{"n_layer": 21, "n_head": 2, "attn_scale": 0.125, "init": "trunc", "init_std_qkv": 0.0462, "init_std_down": 0.0, "decay_fraction": 1.0, "batch_tokens": [16384, 32768, 49152]}
Each number is 500 + 25 x the weight over its row's rms, rounded and kept within 0 to 999. Layers, rows and columns count from 0. Numbers have three digits each. The size before them is the row's rms in percent of the matrix's.

# layer 18 attention query, 128x128, rms 0.201, rows 0-127, columns 64-127
119:486533503440504516498529518474481512521434519470474494481491451464459479495490539483532504525483451515452509472499445520513496457510472465520505521466520473523495549470515485539498494482502529
164:529507481493498485514498515489494491500509462475503478507485486540490497503515453526503461507509505509448465522541519529517485545498511479574485513509539499510506492506509482437474562523494468
071:502516508540540512479469530459450505494535439507465481498506516486511492475474500516526494527515523477452474487505501487541502485512492520519521501526453517521445472506504479405500493510507496
081:513480495472489493448479500487513501490494453489511512490516494479490469492492503492522501519495530453455490498485504471543502487462522519506514474522484448497470501515517497421511539527506527
073:530465501469474552516498522515521446478501522521533531518454486516480535490504504475512482495512507499581476500506511513519466497473500491508475495487531524473499528487470494530525571521506490
098:527482504507505461515480497490520466455480491516530480518459494547557514435530527480518493461518511494501510555546502517477517511459459544505487463496504537484487501528462480493532512507488476
080:500496493508520466513499447493513539488510531504511532521477475510526466469517492483486542484499498483546533545490493580459500507535518497485513498501501500489529509514526531558491488518494532
079:519471488498522481557511490486518436503520537518496506499482503502454500512500464498473524518516499499528473501476540530492512552541533478488470527468557496524508480495465483568518504524475501
077:467502480506481528553488459554492501466465531502468463481561526562528512442501487493522473493538517495533496522511498522487515527489516487480514485459479465485526504505488502547518499476515524
070:520477501467466464509525452493479497506478560518534537495501506511483499500500499482488485515522508476585510545478514545504500497547485513517468493471522490508517508518497486561490508500488558
088:533473517456466519483495524464552501534553481505502544500495476527477540501488559518506464517491500488462487460531508479541526485496510496531473527483490506465510524472516508497509484511506459
064:525493483543519472563532477488487545502486508483538460482500504532503481498543493483482515484527495529537504528512467527482479483492529514465535527512499492519557497461490499512513503459504453
089:504481479448502474542488486504512498480544505524513448501479474481466498523538506483475540486483554498510441489490528549511546516501498481478475469516502449505494493488511470493524523521512503
085:494526532477472463479512473479503515500493528458512485533491477485534500478465489479457483521503470514495519525505510500450501459524489513482493483509497474486485457506445520528487518483496507
095:459503469532512498472541484486468490470479516497505483548468475477476508509460504488502469508530499523522498538523461526515512485520503530483516471500494446532508508511486518561482497485536468
094:497505520491518495544506517499503473494499542520517504531498480474500480503479526535512475471521472555450507488449526494477544525450523518513479464471498491481524533524522524511513461494526522
068:465505492503543530498483542481532523473474446523500484454527529489516484507518513529508540451510521530492514484468514510523526472455483510500511503490504502507530528481525493471515462557510504
096:509498517515477482498518494485530518493518521461496494525545481521460495507519541491466479505511506491527527545544480555522501481555522480471508518501476472494510529527462505552477551490489499
081:488485483520476453512529451504485500443542488481465499489529454499502482500518535516492520510496523492475479471509499486542512505459480466483517458539512524464506510447524492454479515482488514
093:488531462517511488460509439509518480524520506472514515505499500461468495483528480493530517519490495497496559527498491453462493496481500506435519535523516500484529499472515490519518520470487534
101:481484516501509537533463485495503510498444449531557478521525490546447514481512511511513515501525513525459459489489517514552480506479507517535495460501516472532484461512505490506495497538504492
103:534513493486485503474457491440488521466501486549534528523480466495459476519528539478434508453516475490527480545521474518477507464486509503521471491536485527481501492459489486476484491516525485
101:454495514470486502470509500553479453511491493524494508496503540511494448524456517456536487493493526523498535499515489561494494512482512523513544501486505455481506505463508504484501501502502503
102:491504484497517530498521535485436522543526455504492459451475514464491443502476480489507473527488492474471522498555490518492467452520482515448518494510478480491529515481466456525480496484497504
092:466504467513538506494506473509507510470481495510495503531509533516499505500501560477462478452502522528455501535492467501533464509498502489495457521525559489486516504522486500497529501547452531
097:510536504528447498497482464448501537500579545534547535509504503498504532499509469509488489484514484511502480511490516518473449461484501454464463529551491504503517524484521524509506504485491525
114:515495469501506525522501481523543478537472494525544501502510515526508480498540454520505500466507495508524516467494490489456515506490497510510506535514534498545541511513492481482574464505475495
104:510476480475502552489498494496517500483531533453500475498493501514459464460482501528546509507497513491494494534461514514504540482484497513548489489480489487499507506539533495527524520482487534
093:498471476470528538528481462499510483519526500507491507480572502504493479498507415514479472481474524490503482493481531496501485524524522485492497502497512506491521505437525509513494485442500535
113:502508479506531480428544562433529503513504486504490509485494523525535528486475502490504519519521450512506522503480486533506496524461504526517507507482472513529483523537483498542506483530498464
090:553540501512473513490462495443485483460530508533511505475487516494489543507483505524447480507476485480487478536527501512460499517528504531501469492506506498501475499488492508486482453482493459
095:516461507523515512526502519508506492457483495504479451487482512477488477490536496479468468549503523491497460541486510465513493510543456514478497475505502501513486539524502493485494477510533456
080:483484519514521489497478526481484495527485451527481479501507510517480516518476494520501508537501533483470487480513490484543539469497514510527520505519454450493467485509518482424467511538487468
075:514495503495493495519540461531538485496505561488518512497480487504518493501524491491506526454489459522553503510473502538464471553512490482491485516496519502501530507499463495572520479487493514
114:511512504518496458492459492453545470523513550543493521525499479548484481510513506491511518502521480472539540502513516550490567496538463515492477529459479506480547498498470486540477479476515528
180:509465553538484474492488563470520499535530514505487496526491520492466509494482500511488479540525498488509477515494488546523509478486496513495526482460494453523502533534462498507526516525500490
173:497495483477490501521480455542494477481539454505502550463501498458539446519524441503469505477505507491531508502507516493531480500452480493489534503495490531476514479490499533479479456498535544
083:496495507474542511527501524491504482482494528484501516483502528500541503480517498511481466474500477523559474505531527528524511508508487520490520536459550562520503503444531535555482485531461457
121:462533490471528516519513492525500517506487492491528485472518494528458483508484529470504563480524554494480489497479527513476459524505482406454506500487529481485511524501494456535469497521491530
149:456494500461498494491522544491490468498489476493501537469457505484501472496498478446517537518489451496442497500475485500494477500508496483546518547512504460505507541528507438503506455472451491
092:498495531489525529516466508506476469502453496515492495485526493522528528488499525510483470487542520507535479468465498492513524503465503544543515525520543500510517536442516516447502502550500456
075:489524482487526492486531550515499460502466531492517487486514467486558469471502509550494491515487484506484506454453520486503510553509450476539518489519500479483487489540528459487453504523490509
157:498450503514474492460487504524493502526518494510525521540509514511463479515494464494519531496477520443516481530484481493505515524489463473502493501500500462521499527569497533549492512505491544
088:484489505470520512491495537497522463514484456492505488491480494510555534477499499510505516492488485532467514470486508475465517532475461512532537498486499535465502513504526510467552490510509468
076:494473543492494496483517506509531512543505505530503527489520494517501499476453484516457481510485468511532504477497488475424505549529522467527472489502507493515484519535452467555502510502488526
065:464514500526523510491480503501488485457490447490463485498506497503524521488489539530506504507524534527442486490466489466539514453480487549476536467497461471494509514478516493464450497468493469
094:543484452527521528511473515507515477522534508494507491496543489496528537490496503482483505516493488467523490510522527482559525519498490514499478537481496506464548548507522484510504500512509489
092:494490515474490482491485515490507514511517505519493509520501506519486502518495496485498495477531509477523473484508482507567511482520518541490483526498515499492511465521529471531526496503507535
076:448520504504503505516505490517524469499520431476482515493494511513488445510509534467486512506477468446482531487455500493505534494475514489524508476536541521493462506484518491537512524496540498
095:455506456527482490548477463506531467479500511504487513476441523502474465511493473454479503512513506497515521568506509511548515450520480503448478463511519488488525511532487487524507456522499459
086:490487493526504476501513519534479458469485516520460541505482482494505475485510468526506468524480476507504515472517491499543463493495473518522497480495490562528498457468519520478514488499504486
084:501518449482525515504492499482520546480489480463523504479517493568508495552491512495501537498499518486492525497526525520482487471504477478534510499479471490547487490515511498509472515496484544
095:478459524490479475475526503464525494499473556480451470495484503458472486452493531524500524511489502483484526474461519507498506496545471521512520480507479478498531494465491484508477505508512554
092:497514497504463530496508494487484486494467528529501514523512446462544503507477518492481516480526516504458470500482513564482543490493466483512463479548504479537499469501487495464497512451515526
085:511475491509453488572491525537493493450507550506508532491489527534505444514514464468501523464497537514487541529489499487552466497479527490504525459524522489505529499513520501512512493483467512
108:508528457482526512510524522484449526509489502532542513484450512485498510522523499490534502501513494541498524500505495482495521525473504524542494502537512491511494453471470465516523457496495478
091:486482501486481496528479487505542491515433532479493470475538475475481455485490480500505514505507518506467504487497523512474536508484544462545514488511445476485516517507518483485479515483474491
097:559480520467521522494484512492500502535503523490490529464485527504498525511530479502485529478477503500509488517469477499456517469436475525497486490463520503471510562538514537464556476451498472
103:512489511528492507480479525527490478505504538486548501555515456539461446496513504508472527508490525475497494494505461535518510485507475467493485482461521475486518522524526500466491484513517541
098:520528491472481477474518481494454512512501465437485489507542531467455525491513526503502486483523500499475464506545505484493467507495524491500487544528500523515526524459516488543473487459525504
089:514507553494465516532474513490516455480497479558473495480511552496467467532552569501460511500497501485524509496490466507478493478514476463481477530506479508496532474481500518482524477486541499
098:486468528475483506496500536483511507516458507495487503483489496485514532510449537483474543477469502501526529492487503538515525484547499494462500477501492455480504511493489464510476482473514520
109:484506504494542496487512495480482504509480504508526477510484522523488507498477447514474449502537436525425541542534544491526524489526543540502497528457458477470489477498520513515491552475500459
102:508464495476528498492491501522481457544474454503499512523492528503495502477554534489514507507458512522495500553499499482492494478461494503532517473531498449493455524477510521507510509531507439
097:489530520538465496484518497493531516548490510455510486491519517513490499491488500489496488483501477513551546486520454499523550535518537526485523487493511499488463486500481471530503534495507478
137:503522468503538498505487496498505456476481501536522477448491514488526538535540494530525453523515485503476471524545496469489466500444484474578480527479474513534519496502509494532487481498491482
051:521532488529575514535480501526448446503509458457510459488477490476527497485524531559501484504500504530457504493481499481509505512477458498512512480523448492510465529534494488447491474499511494
054:498523463476508497492528495498449472515496473444499523499505480517493527501485526533549508496525449491440535504513497505495505448515508535488503456513502473477475487500526509466561480466458480
066:489500486510473499451522561499496485517512542503497473478498463488494540491465476478495540492507522478529454477526513526487535500457481503513520534468501502501558491493511500564498534481497528
110:508508471467539500503496506478505478502503519563491489479520472477535490487497509525490546508491477521560517497554501479501475501471449487541480467503448471538514516537476493500491494461525476
079:459441528529509483477468496463496464483469475560495507478491504504523498526525497459487477506484483518494474525463465526486475486457529508524509482465450475518506514495486549494484495500525556
068:488488500488516461499498508525520514519532471504517546495446494505507499485497460473478514498503506447488425475494498491518472495484545478510490522499494494504532499499508488513518454506493484
082:459453507495484503477506471522511506483487527515473476501527506490467494499557487487499485538477518436490475527503481493499517463497494490516481492476497449510523517568522511495411535530521511
078:492502497434458516469522520466525476496472490487493496485448469483505466517448501462524512515471484459513501518531517503500520462508521518494510502465492472519527484517497540519515473497495500
085:495456481506545536462467528546520509496497470481501511530505494479503537536465527478481482517498478511478465463485478500536510529487516501542519517477494503491510480525524490439492469504474490
080:533504499529508520517505531489513468501521518551523521479518479522498489491524476492477527516506508496573466509508504522506476519460483475524482506505510526501521546490515464507505498533494525
086:483520481484493560517447543522459457493480515551503501476510518443490490520515506491471512507497424488528512511538510512467484508449488513517487557534473527514512511428497502486488482535505497
084:491460497461491514473509486501531446531499558489481525507487452445514474481480503502506494480462474503470552505487484482490533473495483532491517488477460466513466457479520518519536475531524499
097:502547487519481475450512484509500495492510516520532522478490468416470496505488491498507492531503484469477508527496470506483498462521477516460492501486504473509494453501500506555492489441515501
098:547462481503498474523510475527498499499519514529476484511520511495539517477504472478525487541512541479510481475458491462512505491532531495515554478425521491491498523464519512496520467483494517
081:471494461543526509474486503463494494488464450533500473482544514500520504484498519518537483497512524515485506495501518522476492490441482499527518493499477519508526534482495504509473496487479514
120:498479504510476498473536487476508475512445522523528505503494480498479484505466544477485491511490510503494495563532451549501491463496498489479494498504473443515493482558499497532491547489501495
088:530479461528494479510496495514505509476505483509506473484505449525506461509515533510525533453505525527492466475505485508495525487513483482470474438514526468500497512498498506450473529481491524
088:480520475484448485478498500518513508505472437504514479508523535498490523482518431480524507508524491496493526474497528481523479538520475491477531513517526498488510504495481452511508519496482513
113:478472492489489489456480487518548514507446499532481510518499474494461516447515469494519509537534477530509461443466502498495528504460495471532528513457503488548525541502528469454534520478489519
111:518501479507513478491478487480470502479478475530503521524528467506507511519523514518471519458537464521521487512528464498497543504510530488498451454496476487485472513482473537492528494511531442
093:463470488515482506499536468537501507532519498496494521535530499509520492515493498506523513452486492497515557475484473559467475499443526513483531513497480453506518490432474523540511545511489524
114:561476492469495550525497515463460523545546460508478480474496514477534516485484494516487535525495491528468510474511487523521529523487479515453479477484520528490502526519484472468526505502497449
105:478497493449518569517453513517488496478488516506509527497521512520496507500458543476501456459517516529492474505483522501496502548479516491487475504518553499499538541496481462465567488497503518
104:508504468506542524516491497503535520508511542514526510471492532533521583518520507504485495481535530519519464512487521505451495473446473474476505498550504505542450519500484520495511493509535497
106:497494515503479479551513495516516499517504520481507537542472508513535507516531522528503495469505501489511506495477496481495446528496514480533495510462566499512473559539501489486557500507494558
116:508502531472493530458471529483504509502502495513498522513501512515460528482519499480490507458532489512432492503475498490489503533469540495536481502469486456516534478478484502492553518480512480
092:512450467498506488558522486545469456489514456494513543462501488515517494502483523493498461510466529499527500535523479450507506523508483497471474458484515488476494512502511475512455491466490496
121:521446504514529486441535507455532494541472544482487563489504517521513504477496538494538526516504475515471493502500509525466510476486450503536508505449485519516516559482506498501509512449501498
092:511480524472473503543482508492490489531565523501511531490518490510531505493477466516467529482466522489558475515516541557472533491550475506449495496493518490484519545515506447491486464457504526
125:506463487464498519551487492488512475489443494515489480444501520510488492476475533444473471490512517492517492525496527470500470541497500542500505477506479496516500527513454495493488522526505479
037:513538491511511488505467511505445477530522505478508457492503480527526505470504534545491483500495499489405478511478512473479482487495472548503530491527503473528508477534503453448525477474500502
044:522448501500442493478511499455560496468499520525510508476491508499488484502475453485505505503505495499569490498522487521500519496501549495509525515482514491509493475496509511550504539514473540
090:512491525508475464488485489464524495516488544505553532499486501527511524506481465504512527524501484469458509479462504506486550493528495485523529536510469484487523506520470491510458470466500519
147:513490492540520510510504505465508480501481485573504522555490488497516506494504534517525489518460469490440462531512461463500487522494480446528479506488476463512517504515485499535438506448512478
156:523508501522447551473491500481509469482488513537468530466535523511491482491464510534492519457439475480536487464512511515505523515523528486530525464494528519565547520526554490500534484476477458
062:515499529505499494521506509492506536488483502482528470531495499510546518483500484529467502486514529517584494483543499494496470512503508490504497469490500460550464496500491485479517496554498475
147:450516449507498474461495523498470476445494441466480482458505468516486494518467468502501509514531538458544501504482485456463524484488504493473510501540489514511489518490517473505515507527517490
122:477510490473479489468501516511518513528473541508479526523499456461459539510462515486479503533486506498510532485481441521510472499499486489508536514487540483516506507496535495506523506478463506
082:503543480471455515542534481476523480506506555468537453499498504491508500473487480527518505512555475520555529475497505487538495514515496474532528484456515502499540519494490481482533520490469488
086:511508531539483490505464520472494498501523533508505502512550474524483541455467509473485484507503526482466510506479516492521505533504532452496486485501483515489511493510489510485494488492524529
137:450457522497488496495492482488499518533534562473491534548512527526465520523520509463489498538527498484460506522539498509503461485499519475493487509479460448503525534535492493506489516499478512
092:483509461498559523494475508496516496510516443509469464471525529510513483511544513531528493472539478543500487455486520478483503510492472491485499497508485530488487504492450487519463519504505486
107:525535513511499482464526484493505551491524493474462511491499482475498512507529511475441500509546496503539503495529465486514485481516495495479451479543462489507479496505479483519475532465522498
069:497517496564512503495482501512486516463487503499458539538512473498518496508532508544535489498504544515490464467465484497555484504533510477508490450530509505458476486496521523500416515493504516
082:524472535469474513514533518442449494503480509524493480480502550512569457507494504505474542512536514545475482488510520484483525486480480499504504483544492505482525522481480492497440485511498502
102:549476513486468518530488516479485515525514472533508475527496528527507481507509501536496529483498536486488465518512507478520477504477508443523455472506504500514518521549503521527490500493498554
078:525466483451518495502520470538529471501522467451465495490497469508500469518536542473537525487485477499524525474474533491469505504465493483495507501516515511467478478461518512492492521510490506
104:498477482510478537506532475469475485470518475516492458497477507533523496504514484465517492543493498497488514517568507458462521441501475524487534513508522520496516523486480519529480467486465488
104:492534491509500470491512520480469512478539508511445509545484555508506517493513494493519464517524479512549472478538514490529481518453486501519493501505491503484562535535515500528473548480523498
123:493496469511533536502477475489484483464519522467577518517498493511469481524511521516547532475459503531512511521527469491475480502473487492486488496510501521485439532467494499495489439491490495
108:476443468477496488535495510519542483533493573524513496531475520468498516464538508531517487516515462528469505517497489495491502489494500493503540479494525482515536551505466480521500536522469529
109:559516489492465519522481487498499478500468493528529506505509455489547499532486539508528501504497483512461465493526501506479472492471513473527481477524491502556473456553482486436508509513498499
097:509472478466486480537498489536491490477493511473532508503539491516474470465492472462481553505487521477459489497467521503524475525496593455515507447506493517472523511508508464486525491494467488
107:544503475489474451505528514518497519507485539498538451498475506524472516519489532463486498528509498527493508523513496478494493458481506507519522516534464499514545451492432474515475480510455484
107:532494483501472493526468529501487507448503449528492532475556517500454486510508464521509544494519508499550492533476503475487508524499519487489508526543483519473524465500496477473502493484497471
100:581527530482441539459507483450527519515496547538499542504463461487472517489509537521491517508484490468469518485486494530444530448484498513519494514497518509497545490486495526519526505473492490
112:500514522508456498483503497502453507490496561464513485507503512536496476490495514505470453466528497533519487499501515552497518514537486480511458510461503463496558517542505502523492522481480518
106:512497485463485479495528492482473469524517503482477472470535475524498492490503484481474499527551510507506496497516521515538463488546517467490513547515482501539542512509498503522513466490503488
096:494504526488492522499522530481462472519471499531470527484476514522487467506506569505513524543469490489510508486527497484453471484511477474464519529523499477481493528484499492495451503462468511
104:467538504524515483507508523495505500465491511499455490487506514453507581494499562475455502474528504510506527496480525543529500502516495541467500477509474477489516470511488478508490457490516504
102:525526517525519504522533511489475521513469553511502510526527491523483528495469520497504488504537467519426483504559563532510492538512528530478498512495461485572489453511488556530502541506483479
109:546478471464530500500499500498538487536505492486471497499524514523485546506514496521520537487512502496518528503462522501489537521491508523526533489482497456588532507509511531499544441474518481
# layer 18 attention key, 64x128, rms 0.193, rows 0-63, columns 64-127
087:519483467513429520526500490502514463509495570453525518498464493543466506518483557501504510503490514514482498498494544523450465547508502548505477539490557545518513502518498460516515501472467522
104:481499510548519483493499510479503514478481443520477508487520495474497515481549469526492496484515506451510514479522461515497531458484495514479495504511464485456546486485488560483470485498543494
069:492502499485489442519523496520494498506517481504492454506520498515560475515512469499486455466523482484534484475486510495527455482503482489547502473528483498475518486476467525486498466505529497
071:462514510529504505534506527503494546463502507523484505487481490504521518529527451507501499486484506531577503506495502488474510507543515507499471472512492536508487487508511537507492495489522463
104:488494472520504491498488462466531481528513550511510522482498517538479487495512540446520502522515491498494539540503508462488503482463519499496506457485516499481523493564506494553520525492495493
109:524499548483520473527505509542494509513492536504466506514532536507516466496530489537509530472496510471485502494487505517528489473514549481539542509499542529510492511482504538517553497506475522
069:507539530443481513534511508508489496501506502462562474527510487499474503477518505507523494529499514482484482480475506480534493509488497520505526510529468456478484533527496504469576524484456504
086:503516478481538528543557489493533508500499484463497552485511519506509564494484520509481528499521519526488540502537520501478488512458487482478518492494516533509517514472504491508503512517483471
086:516553478454499492502446489522543529488554523468509540489515493464494512566475496456456487493487489487512528546486529517465492537547452496498540476512536490544456550494508522515491544513517479
071:540530475540518528487501467510502499496526516498509507530522490528488539506522522493496505518525465511440478514538454493516515467522493459460481472478499501501467472515501515535537526547470473
078:520508518501493475521529498518475502502431527539516533486506488523484496490517478488529501538529512497541497495451531541511465494502536505483490501445500502525542485517498459466517546512507498
077:468464509491490494494529488486490540487522446477464508501485506443488442492500499479507475503485471477472516451510533467497483495484460512483515499519509526519489536470492488511490485475474553
076:516496483468505507489554495510489512523461464522532495532489485486478512531535472499521534515483440528466452494514517477505517497519478548490487501471491480521508475486512481501492492505496448
071:518509511509489486495484451510471505526485544552521497517490520516493527543549476501477508464521496478506478524501499495482535500512482519482453509515492456520503521501520483534486497507506484
102:547505529506511502524489493500493469536543533489482541474462457464478487475504480481502489486489524458514507524478518487503529519479487501495511514544526527484510495483464490473509508513484491
106:486500511486550561498500541482513486543490506514521497491502503463458525452498523473518539488489491548514469490509529519484500514485524545496501537520504501539488501480496480531502537506506490
088:523530510478527521502516495480497539494496519501478509478484465487484483476482518486489504483501504560487469455490528490505523512461458461497496453513504483481502523524505473464508491495510490
107:497480497475492509492496510495478489490489501507520536555493508478508509469454557486471477507495461492507538529508492495500456485482559461520509522523487479492521465521483504572466490492517508
100:484500469532465490505486483543511506444494492487518539465521510498504476522492516471480528447513510517517477505496480509479530496504492462438497483507548493476513540459522470522482493491474494
108:470542507494516464472468482470466498524517493500514494527500468494480511523475471482538480527490493556510549491471532487511503501534521548480516460502496522497453495516481493498523525491509473
110:492502457508520511543483503478520540527496497482522527524520432549480512510487461504519475500502484480519479488499514510507514499482531509505479483514499551523512522553536587497512525458555525
113:490475503512492495493485537503472480485552502510526515493524489514436517538507499523534484474461513563483456508528536482469508523525561513483496532532475520478502489482499503444473483479526466
105:460533500487466512449495526529475536484468517509444489499486448531512474502443515531527515528473517516496527497490525513473488524496479506508513510484526501474533486486513508502560499471507532
103:462486487508483525450490522471463515519489497472480492499504498494510521539518520519472483484460527498545495520507491508518514520545509519470508494504534478507472484499577533492488497488467499
118:472491493517527505492510523547505536509482526510466494492478524472545505516472482477486464491489521480486518505457491477540507561515517495499458499488478505474494497511471460496543551525515512
128:524528489487490492487496500448533511487504565499474528492486471515524518512508567509513522519504493475530477498484499510512509459482501457543482482570490517513458524523491528462519523523513509
111:546514463537439502511508508520492516545503505519529520525495535527498514505504466481518501489506517483482492514481468509429522515476471490489489534522520552507451515519479490458497493501527492
107:523512505467542512453475511483552506474480496459501509505481492484488534536526476515487496450496512491485486516485514527498508530474456509524505499485485509544522512473550515497496507445516512
125:545460482464545502479538480495519492512468471462473483501525457509474499521455533525504517522495500495487542494512491519502488499498497480452512523462536533523459505485508516525478517487490495
111:495500505516514469456525514508477523526504473528515538472536521455544496542516498470492502544481504516555475515475509509456469518505542510523466492517462522513498525508473535519528481504513468
122:506509489508463505467462513476494480462514495495547540453504486439497517523458503485494510507490544451505504510498481512499508467516531481491522513516524509483539527484512469483494470457521506
106:501483495504525528503466503475536491515481486499518432505488476509471523529542491506528494488513505484519516501514496474519521501453495513504509485498526471468487523502507519504511519507538462
078:476514519513488487521514476509507523473512520516464498471528530515495472508517454533489496457484491486538490505465529517479497473523489504477485493456489512477483502455509526538497493473524471
074:478488506494513514484493540474515493507501493473511508528517488460453502471453548469493504535509528528435530503489484501486513500474464495519496486508511490510515524514489497516515516524481512
092:500516450532491464492528467477485517493461473524494442448504494535471502501510479500494489520505496516472534498501501478513444452483532502463546494527496499517485490487529499464465449486504475
110:506483539450497487470520498510543516467512506497513500478530530496504478462501468482511505488551528496532520508433504513508494563506478463509503560504499504488479517518508519483509537505495494
107:482541505521510503528515481514543523507516577492491494535504548505523517539501528475495469521509487520511508522462527507504543520537486501479487486510517511507485490516542477536512504451465492
086:515477458538487510498497501549508517480480522522496492491476476520500482477494522481492468529478523507442495504509474509487485468489463508537524500504504501493526490549473488511511524456513550
111:486493489512508518533456543527476473510501552474524524516470517498459513496523503427512506508493511488478453502496556472484483468453510516574523487504501530492501520511525528472498527489510491
116:507505490462487508494486511531490481509521536495519530510515467507464502524509470490528468498518523488541511484520492527500476552464491479468568554529499502507557518487489520511485542498505533
069:492498498496521496509510521506513533455504493478480509479478504449519467482513510478491480465481499556529510461499545467497486473543496454458492491468538515506496510500495480496461506452512548
080:519536500520500526498466463524489526484516478479505514485508508504512529538472474521535529511532507570509475495543499475457467528538476530524524490515512489470502477465501527517540481508544457
087:475509485536521505494534510507501507522455477453470504525488535464480521503519526510465498504501522437465523540500496513502512506514539531543535470466490500522495529491503513558472509493476501
086:499535520535486467528501472494480514476542510497483462507528457505505496471510518536528504515488475500527494462471507496537500528500492525533514495529490494503524516524523527449506490501522470
085:452456479553528487484479513488524454482512480479539497522494503454504497502437495506493484466513502525483534470517477504495474468504516503470483498511491490534478535475468515517498507465486509
075:467511460522544474466483520506512491520504501490488481481533500478505475530461481491510511450502519537495502504511501502447491504511485490485513481484493520506499517467504490535481492480520512
086:492510515511555535524547477524512530479499521477448507482492448521516476519502518508484486518524503561497488474510499496500489468508509476453465446526536484539479508473527479486513459486509493
087:477499469515471516522493519496512465512507491492513515539503541475511512503480528469478456460458494539499473542486512489471487500510493529483534485481496490460520493527513463482540504492513480
099:504525497508529497486500490492497540486489534498496532494472500527487517494481517467509524566461497494456527532497458506491443477505506509496470488532460489534459500503527491526515531547488480
101:482490499548490546503533468502522490506488467500510488454477513476500463530513485503489530465483506497473465535489505500493508479513474520476467493551481524466519506497506490519463479495528519
114:496460505444468534506527533468501468515527490463527538444444508471452478525481559479518499548480525481491542521506521554481465494507487529503538564503514483509543496514479484513500533473494528
106:502518483462477503465516529485468503497544480464476488471504534496422489474556506478517520510497493509529538484476515480484482484525501506478490509555494495466497503513521502516514498464486490
119:469453530513481507527525508497528521536457551529517462493522517508497474503518529495530481504517496497498545506481521459516473511541500485538511482451460479528489486513503487521499494491476502
115:511500481507457512508474479486488524480495503513514516543498482466538512531474516488479484476566497533528449473492504493519526516469515476527465485525507496526553472494493527503515479507526502
097:515449481498525541513515524550529514476474491472504508500491519528453508526461513460502474507466502513482511484504495492471489487515490484481508421493518507497469514450536432522493483503480525
105:509464538506530503476512532487417492510491508493490506483522532484493451530500518493499495447546440519502505494464513473509501497483488550523519463509496526523486501475503513532525485505520452
110:531483481485472479536456479473550520481503476511517506503515522500506482457483513485473511525509534495512501491496460471527504521523444477525469513542540511483482565486474471474469437521519539
122:535520503525454499482473503450535509487505530516497510464492511534518539514527520542485497460500494497529476498548499506471535463479505496482461518490514493507464514515502496516508471514518481
120:489487481506456507484490476503482478459510510477511494517494496493518481510470578516517522495508534449541488501501483522539544465521488492461497487506546465467510508510524461469492496525493533
114:491505480534480471498501457460472542466547506523471520425508506475494499507479516514476520522550475463459519482508504487547489484527467520487485502508496495500434465482512521531459515501538503
104:509538562505451495479465512478508499451509497501476492501475512509549480530485457507466489528497469471528492506502460485472465475501507499463470478515496494457459496495509494477484479493521467
118:513502523483522524520540530469521467522486498507504458464514537460474512499503517457458517478486459513467559526490459520507513496545505524487460498502494517520519520447442495521473485477489483
116:517456495497544474515553515495522521514451518507531473564509486487446492492485509525526515528516504497486538466523516462536495463518528491522528501516490481531486484513490514505495523494528515
098:508499465513534503472487459479494451522542474525459516480499538525481530465529503466504474475493499503489502493437492444493465497470540548536497471493477531478515508523468487518487482457558475
# layer 18 attention value, 64x128, rms 0.196, rows 0-7, columns 64-127
101:489513451490518500484511448485462442496466513521499531520500500499505491521493523496541504505454456499544527485516487505538535512488484499550518511495486542485477521537492476504492495509525570
102:491490538503470517506506524506455515496481503525479455468500512522520507483516529537521493488517509492502485513515522495482491476508521500459510499517483479491510490520498517470479533464518499
100:516487538490480466507491465509500551511473508521486546530470537487491504460488514491470507477446523512553486454517453532503475491538536468472478529492547515476496510497510532503520502534491475
099:485509508451501498484473512488470505532469548504476491544561516505528502527477496483467519494537521490479454512442502489510452521470500516468505517515473514499462505496499493525480495483493505
098:523514501531501494507498559477521535493485475451498477543534484511526500519538503498514489509505513535454496414473531522462524495488478450500526513465458517509475533502491534505493562487505491
099:471512451518517495491490484534546519506531510445512480500500545525554479547460512493530501537481505502489489477471469466486507508508476487482518517475523523492463499510494490533530525513498477
100:476459523463499538484458513488484481484498463523495493538489471468483499474503528502518502493518504447473487481474459485488458517471510535524505511532508534507511506527511498469465496537551486
098:472453516553496488515462533481494499497506475482495517490490469513457475486494482504477497538487492526525542490454521514519537485481428532510473488456487517483450547538526473472528495525485520
# layer 18 attention output (transposed), 128x128, rms 0.195, rows 0-6,64-70, columns 64-127
089:487500521518502479507513551535545524527500458531495509456464530503497523468498479491498493465528495520479498501473509455533480499510553526519458502515487504501529499504507522479521547519546460
104:492498441472528500507546459482518462517492496478543490566484510494512452499492456485490480481486491524532519522473512475507512500512489503485540494497520509517560539488498512582476484487526489
090:504471424485479495489472483533538500492532480483510473489492478535496494513512493492481495495528499459507552515554529462544510514500509526488514475517479492558482499514505481493461489480504512
101:455469490479481499520489505505493498502506474476576500478458494491450483449488474519481487479468513519491477493527483479494521549476533505508513472498515489496521521516530492462494497484479482
095:495493502483522525512483498551491491498520461522476542509460531519473476529492486487465504484529534488481474543521471508506496468532489538476494497500523501511534470467504446456528447465498473
102:515493487504472540523500516433507497483477517529492506524485469500445526466474461498468491521490491537510512500515525513481490518463496509534448498548426498524540493482506465497477483491509486
105:526528490529514461487530501464459517534479485491497495462519496520494515466509554525489456526495503509568518508518511481510522495516503549523496476511522517541509491496482467503506523478471494
109:500502533459482528502485504447478492484477511465557480496533454529527509510474525509494474498481511485497479500551484513451505494493498498482551517520506472475515516530474508506507473484463503
097:441467529472533481451499539495428490489484459558518467479536503490514527521539567486467478498489484469527493499489474481525504511501520495523487496495512535487527511494483507519525501526484523
107:530509523495490504495518472520456497496511518508549486508477496501482499503503523559527555494475461549556468507506466530477486464520482480468540527513467525491519502528492514529498489496502499
090:491539475507495489491513480480471506481524507498458481518501500456473512527447499474459482550543517525469493528486551527543441486508532507485521513531533497480491500435510446518486492498538517
098:517532506513480474500489465440490508478497533528530512534513478456521566501518504513472497519485506530488527511476503558497499489563519482481523527528487525527491522490452528506483504547518520
094:491517504507501447501518507503483523512509528509482460495526543470506493547541460494487500475498502498543533519491489495480503506525475512477518463496515499509464486465483528506501534502510522
100:487476509484510507508501501505517479477515531537485488526468468486519491504506421514508514504502468509469483541526521524499478497531529476474474555515499451463504525518503503488488498521528497